config = dict(
    head_dim=32,
    norm='layernorm',
    positions='learned',
    parallel_block=False,
    init='normal',
    init_std_o=0.0645,
    grad_clip=2.0,
    warmup_steps=135,
    final_lr_fraction=0.0,
)
Each number is 500 + 25 x the weight over its row's rms, rounded and kept within 0 to 999. Layers, rows and columns count from 0. Numbers have three digits each. The size before them is the row's rms in percent of the matrix's.

# down: layer 5 MLP down (transposed), 384x96, rms 0.0745, rows 50-81, columns 0-95
# up: layer 5 MLP up, 384x96, rms 0.0745, rows 51-82, columns 0-95
down50 078:492533466494521509535461516527469521550522499494520515526495508547466481510497460519491503539501509517497524521485517515534481512528484509552475528488475474489500493510525513546498458516523495513534539481542505525549531487524507482436527529477525507534525503515523508478533489508527527530
up51 100:505506486539496466478488506481521502510515494515515480530522482516462506523481516521434449498528451480503512490474445541469486476558496494488506576482490539502513561509494532490492484507485480541521493498499497465463490491453508475505522510513524478496513511540483492483505531489507487481
down51 087:493525525506480479508494518496491498503512483499468530509498527446547511499470515503499491468467497511470513498479469466501494472478493514490489490478517502466489479511583499519466524443494535475518506482476518508499526478577462504522469546491510518489457506509478484549491488532526542492
up52 095:505523491487492479503493547493520451518502518514470443504491505488529485495492578521499488477486498493448494487527551519517495481471453530546491439481512510512490487505506504528500506477502470489483529489525509495502489538478509487500486444492465506528525511449502530494479471453480496537
down52 081:440495541470539489495530480501467506487505525491489533564486502473518523490484532500472487501472524476516512472525479524539486508502486511497491537451506516515515546445494512494489508489495491533478457518501510500506509541568484507498506508471521504530494510480523449476513477471448492474
up53 096:495486456551498427477524523517504500507502510513501519534492486470478505502507473508494458511498484491510529470521494460536544482504473482478492494489511458511496522509467563498465540516515452501512541564497492487499493523507500473486509529529437513487529526470477519515538494501502498483
down53 111:495485507548479515517495510537500464500420499493473473459491502489493462450487483514471475504551494518478474525539491460476474503489452493468509473522518514483508536472513491480535524509510488514480472516498490503519471516463505497522465495459478474502495508505488451523508471544527504456
up54 102:460488500531482536538501511483488524518518488499460511486491478499535545529490463467539469469530472532519492538488451483522510476479497504514488509426482502510501513476487485498479470504495501492540502479504525540516495458490492550508517500474515460451542466500521475480495451490513493518
down54 103:475572477467517452534460511502526538529491516529577488525555503520520495516480524502464490505497510501489528512494493469544492520485469467492513506493504484464468481515545521524514501498483499530458535512521490506479504469455499480511505479516487531486500500474464495478522473499500516464
up55 094:499508485519494530474491484532469507435478466480510493463496506514477512500478520503502507495501456518521495445498527502477500461532464478517500502521498496481494524482485475475542508517538541491475537481498455460482443510507436506522494496522441490512496497479521499562503497491493543491
down55 095:492519460496518496535469500558517462521523521514494515496512483477528448477462503474480514488534514495491498516488454456504561517454510543487516518491513548470456481501485495490474508493495440479546497504511524528488511511505482480551500482479515514478489519498483474486469474526504478538
up56 096:531530491501505526537456526575464501444525507524508495528529510513463480507519487485477499506468490501514464513520560488489516567525505464483481477515520473543498467497518489518517469493482493483526486489468524477526488508521503456467494481494488490536496515453526489502544486516502506500
down56 113:493563483537512500522530488465455524496479489509512523515486485469510478487504464525437510498471489507519480501477483488502520501513479481456493492468490508487504461539529524567485487502484486505495462486487433503461464476514489521531523496551488506486526534504535484484531499540508521509
up57 099:528537478470504445528478513473484474453526515521479491475460481506489538492467525482493482467505500518515500494497472523549518472487491483478513505499474488479513516516530500533497496492490480481489479507444491479545537476527521510517543540506493523536506546492515520484543486494573481529
down57 106:529508526456549499445477508495475522483492469511493555496517513479447518517487480499503471518481500501505503498481528546551523505505495519497451517517502501476485572504531484522468481519447524476524477500488519487495511456544526509488522516501491443497483477531505490534492506523516479513
up58 088:507512466518506523538513455503491482485499486466529510537510525500520508512496520459508479476474495532441467475492483505520520480516477491458525471507523500455531447491494522546488495480539489513467512541534516491446520479551498500514518473538477489487504476487449514544508506500501478530
down58 080:506490465517457492490465506491525488513448514503497494491490488542540513486496511469471534500493448499494533484530499468487483510540499529510459503497488482505459501491474559527470466505520488473475477552485472508504484538463496477545504512536456501503479536503514464465541495481516467528
up59 105:506463504530516472502493486534448528519511460500480487516518500498516502491475520531460483491496475511522464476500505495505498498460502520526490532457492466523498505518471493450489511559523515496491525536512503468509507520481582524503493514572503530517536466532510472499518501467488467512
down59 096:464480502463485514480555483514496532525518493468464498487478512537486547503507508527524468505462540492489516512493567476528488509468499526524523540531498532520459487534511513538522499471477543495523476489486504499513517447525494486515499473461505492461529516522482489458469524504498513467
up60 092:565497482532505498502508508534515523488537476528512531527498520492533519465484549475539468486502476468476490485476528470492513509497474518516500505493522493498491488533461526465488464534497513476550524507528497530499466485494529471499526533524485549550514510489456537469521523505548506489
down60 090:527488505488498493530494497463509502527506528493472539486507514443510520499504529467564509508552471515526514525546496471565508536519499473509509480532526538510497526512483487446502526483484518486499488487519544496545505524485498535510512540493511554506538536517469508499524503534493490497
up61 103:514452487547519517474544561544497490475534499508515499514489501496529521512529491453505505458503493525504471472497532477470494507502484471523490523492478491529524479499492476488512506537490493496575518477494493439555498487555506513486510544471482516512498471479512509534522473517493497480
down61 112:521577447485497536520469520513517471508498509496481488493483532499464492498512463492469481515494551483477467457512470493515513480490467529534523422511512533495498478488486515514531496482519477518485497493487492518476457512506496554505480476501531557477478515496480496497525527500478497537
up62 102:506528497511497523504483506475499443477494529455534556519518471502470498523535533485536456530482518506515482506480533534489486473500462508485462485438494487491514492456522521500563487502481482487497523470550540523500514502493508544478518463495507498496482483492511491486503504545484527459
down62 100:539462474489516459508480495460444518474465517523476474528491468482513501468472492463497536502535514500490494509504463522485480575505475474481449509539522534488505490478510462516476463504507509499524494502494513530512534519504528471515512480503511481520517502503471467465473442475504499533
up63 094:487475539476488478505485495492490521513535499563494480464524506534502518502442505519438493492484507502493531516504495472467480479498485515496489526495469461530536531537478515477472482549514473497486530451492493500490533487530441495500480464526469493531515481484515513533503517469552506485
down63 093:525509496488491501469503498478521515478525498514525442478499485504499487481483528479548476527551517473507467520540480452491504483443510478480484476521490555486523478504480539540486509527518477530476460521481528492469492534478502533479545464523521510480475504496513521476488528498441481490
up64 100:510496494509502520504514520486532494552512496523520536480500514511492535525428500474495511483478493513525496504503513513442479548480500569508496537479511511456483485434535482491507491532511478497474448479531529517485504505506489508523498507513525529535527495561521465490501537520498485514
down64 076:479484530527494478520519486517509514456497472504477471501509466480505498468504518527447504505496537493487506549474512492516490462546486457527517460531481476516508481537488497538456535480525547485534535507482529523508513513511516524479488498469494501462510545484484534518472472488509558461
up65 082:504477496520483529439455513469530492466458471491517499510526537497517512540505513468526454469493525542501461503537469491488522478504491515486484497485501492485478557512522497523487515505461496475458505466498521479436484497537466500516506509511519477527501456486487530553476493512505532494
down65 085:487514514509502520543510489515509512495518517507485476508462457472522469484486529472492525533531487510506537551511490504525496535554507505505513529515492481476519505472507447516507558529521500516535539505494528547533508532496527544520515500493461551533512536491503528454505489541515493523
up66 108:495523493530479503509496527487520488474491438480499523498507509458530499485543529540517478494519490481509493466536486490495536488516497506503496458512532469509533525501517505467487499547515471497453518507534495477531495489529486516542525477475419501498498520517511573466500510538524480490
down66 099:481504470489501492504461542490529511530476473539496487484501527497462489488557510460479499494517558470509541509562503471495482545504488519495521489534520509486498519475483505495507509511540505470482566522481494526476510520494470523521491510507475478523546529466482463489515535541496494463
up67 091:512486484469506522479494499507502495507545477576469519518452511495518543460514502511479511511483494508503507476523496496451543519523479429522464496468497469483455506483519503502523488479524498457520498501532530481501498503542449495500503503485515546493501513461447516492499505465461508487
down67 092:543472527491475486520531471476497505489514501473483473578495468506495466556510510495495503488490505469456509471476493505476485474477501506485497484501484550499496478474521543475462492512454519494465486479463485519489503482464463530509503484521459491500523460529554471471520477489475521472
up68 095:480486563479491551539509474466497498522513460484488501512480481498472472541484524504478480511489479498511484496551450513466502458502500541522475516500458488497494502464537486470522483515502536486510432485516512524493462474488528494476485484515543496496499504547516469465521485520482484465
down68 082:520489468516506486438488541501507489502527520542480484519496537498525501489497537535521494516506519450471530538475530492529491502515529498504522470496513516491533493561520489519480512471501475539503530527515526487507521530528496499517506495515463476543506518480496539548467512504504570541
up69 118:459508478533564538440503480513496479491506483481533526516501489502487486497537521495488467506488483477518541457524476501454526485530511484481513503497556512535511457523514451547489505527516486513504503469463521478504550510486485496501482513514505458533556487492506515503514477523494522525
down69 119:494508554482534503481524499514510503510477514530483530484422545513479484441479476523509472523508466548537520473527502482481527519485526487507511516539508490531515503508522488494542503492496463511464493480536498497499519481503516529466451517485515484472469463476505520467533478477462479503
up70 087:481474495478433470479528478532514482516492504507489525548532474513486501568545487494486530511475526496518508448524530519470517479494507459556496491454520462505510478547512490499522514516506531474474505496510526501511528492464520530492479500527473495501469509490491480500541514492444497490
down70 104:532512476527511479551449503499497493514536504479527481521514505494446529475450482469472514478513476500537518551473514516545517500465479497508508477481477505486498498497471515525490470475500523514515473489531493478512480492506515468526545509530556513529523532474511473536522454475514460478
up71 094:497498453495520524515481503508498491565524466532487513498484489498529505468523512480491447490464484480484506473535484452453503483527523527501491503525493532515510507474548494500537494488562516523514533482480510514522488528473465498475511502523473570524500479480524477507461500529485489547
down71 088:527489502509474516544493508526489505518503488526507492506486468488525443506467504503521486506525475453468455561458518487497482489496474524507483513472477511512525492499481517466469489449541508531493491473537468536518530487527521464460490508530468511495511455527541497488455532472508476518
up72 123:515476516511518475493493506484494475477488472471502542515512500459503500516480461525470500489479486462522486516474407545514507501489540529472451522513487527517546507489486537528482543540520520520471511496465498471468468474489496452533509493523488493475522523516500494483548486503515507499
down72 108:500491488543485485541514520491498452512527489495562511472522474477520523499486508496486523509521463483542516540531451549494523537524468499524477520529507517512507478459515483513540530539513537512514492496551494529464511492497530511486488473512499464477486495443490523522537536489497505503
up73 099:475482491522499526495512490477467498490495502525486490526515501506483487550438533494529471515542481484481459463501469514450531490510500481515486580498487505486525466517521481496480543494532507478508503523484519441518518465488524521497518512471491528522541453533538478478490497506474501475
down73 095:521503554510569498511479505463487489464482492482500489471504441501506536465460519492537497515483518531500528537501525491486478531504480530546467483508510477496493524494489474496510490514463498512541485489533506539521496546516523494439499512471462502543500507516486467479514515525545487482
up74 093:504457467494505531488503504479483478485512529503564516493538501479503511487494495468500484483515536466464482510472432497527554472489487486524509536475501478524495518521470522490486481519513511457460482506514529506468512505444441522523465530485503491462513530487479509480543529506526513490
down74 096:507486533506497493476491549473525510545451539489546524455522492491533537502503468507504517517497482524514475516427478520467531509475498490489519525516475515484551545470507487504550454522487503498488568489508504508467486514493509482499497522485502471520519480500533545520499518485490513491
up75 120:536498517485503479529465459496532473492497528502526509492481512493529508498487524532523507532510503486531519468451503512534529453506462506492499518518486485590494531533467502473548507522474482538537513534520484506477529487536499496517520488484471488506471483496493512539557505529486526488
down75 104:479512506497501518478485515509493564513519440527496498486486531567482493482516501527500536487491492502495472518485528477503496493480533509543547467514457452453535485512502450513520528512504489503516517485514535518517507462483495462505477482494529527487469495508569472499495505518454482512
up76 094:464449507498502527467526477551498471490520460522489503542475532486506450535516508483459510509478487509496482503539509503510506477474489488489448546496541457560508518501498531495536494487474492500515506503491575460548493522510489477493469513524500509495516505515486504466524508488464500505
down76 094:540496517454495507526519500482537501474491495517496482499494466493511489509449519469561513502487525527492531451495571484455505518509516512514458524495496513447516455533485479471480490511482508496499490475518496540483475485516523471514511440467497495487537503506506496490502517475560522525
up77 110:461500469516460512521468478513501545505477502493526465485528500470483514499539478485530493442551503504503529496492479468501474536486456499473503514469502493527502517493488492529504469473534488510524510454543523526496490453473470526451529526479525459469517459495495466501506466508491526498
down77 093:502526508454515480518488521451485571519488470504503491520500517541514510488482539500499511503496494478544536555507485471577499534473477511474513508489490482503476513521542534497506519481429537516509503515520503536527499518483488517491509527473517456477489457481505503480487474492483502491
up78 111:493519481531504486489488519522516497509519486537455510516483481509513501493523498517478478529480472473516485486548526521490472497495478538573487520471486468558522464466462506524499528497524511463469516519499480472510476504512476511502542517517455504508516484545526538516471559511482456481
down78 115:507526550473481511513515507499507506475528498488496556524517519531543521472520540499491458491463514517525478496516498519499498497473527523468550528492492494504528524492509546464509464513472541495531508496483469529503542461541534491441499489503462461471464499520489533501490520479528523506
up79 099:510495421511505475458472499545545472467466497484541471487581484541463508514501492504484480465495507499504503496486474514505485514532440513520506509485534499476509526487506532512538542509485469510529524484511525453490485509485493472496550485493500491479507491472494495505472481482515494522
down79 083:458489536522470524518530473487536555470526540493517481523544506475527534510470517494522487518463519475489509508500470484485516472506510510490496501483470548532472570518485528511501509509490554499547475511494493522456471481498519500500481503474520522538506483517502473473450486477502514467
up80 101:538528486491512478483536463470529472488511489493492489496501461482454475520496509486506503474483560489530471477501477481488479470506515497513505511484520435477538509481456489542448551526512501472471490479500501499551482472500497487481481444494550494485507555515482496511517532503511518494
down80 105:502493465499532500499488494456476506490462490545547492514529464464503499500439518480496538525450531421513479469482463486483488466474460490471466518499508512508508479508553474483467507516508525513499482477524526519502512495550490483489484493505501492486460453477487477498502514510488496526
up81 100:528489470550510497494495509544454507475518535493457509485496511511506479500480519470515468516488490486499528494522451488537501537503446513527529477457523526499509541516538506496498499499493425471483503526476512517506469478505505540490484530460497501546520549513511538447490497498489496515
down81 097:522509482472481520471502485459509523516507512510489525486513480514463473477511527466481484519512530524507465529514533500517459517512524525500493533483525529494545483533488493476519457512477532501493466495481508508489541525546549450437482541475482472462484467508452528508488499538508520501
up82 103:501503467477502519502494511507454448559493437521471497516494509485505505512469525518494528459461504499521501460492519535494527522524567520532486516472487500517504509539499473522493526483499505542539517526450495479520474521527503487544461509515498544520519474517493545481487510501490503527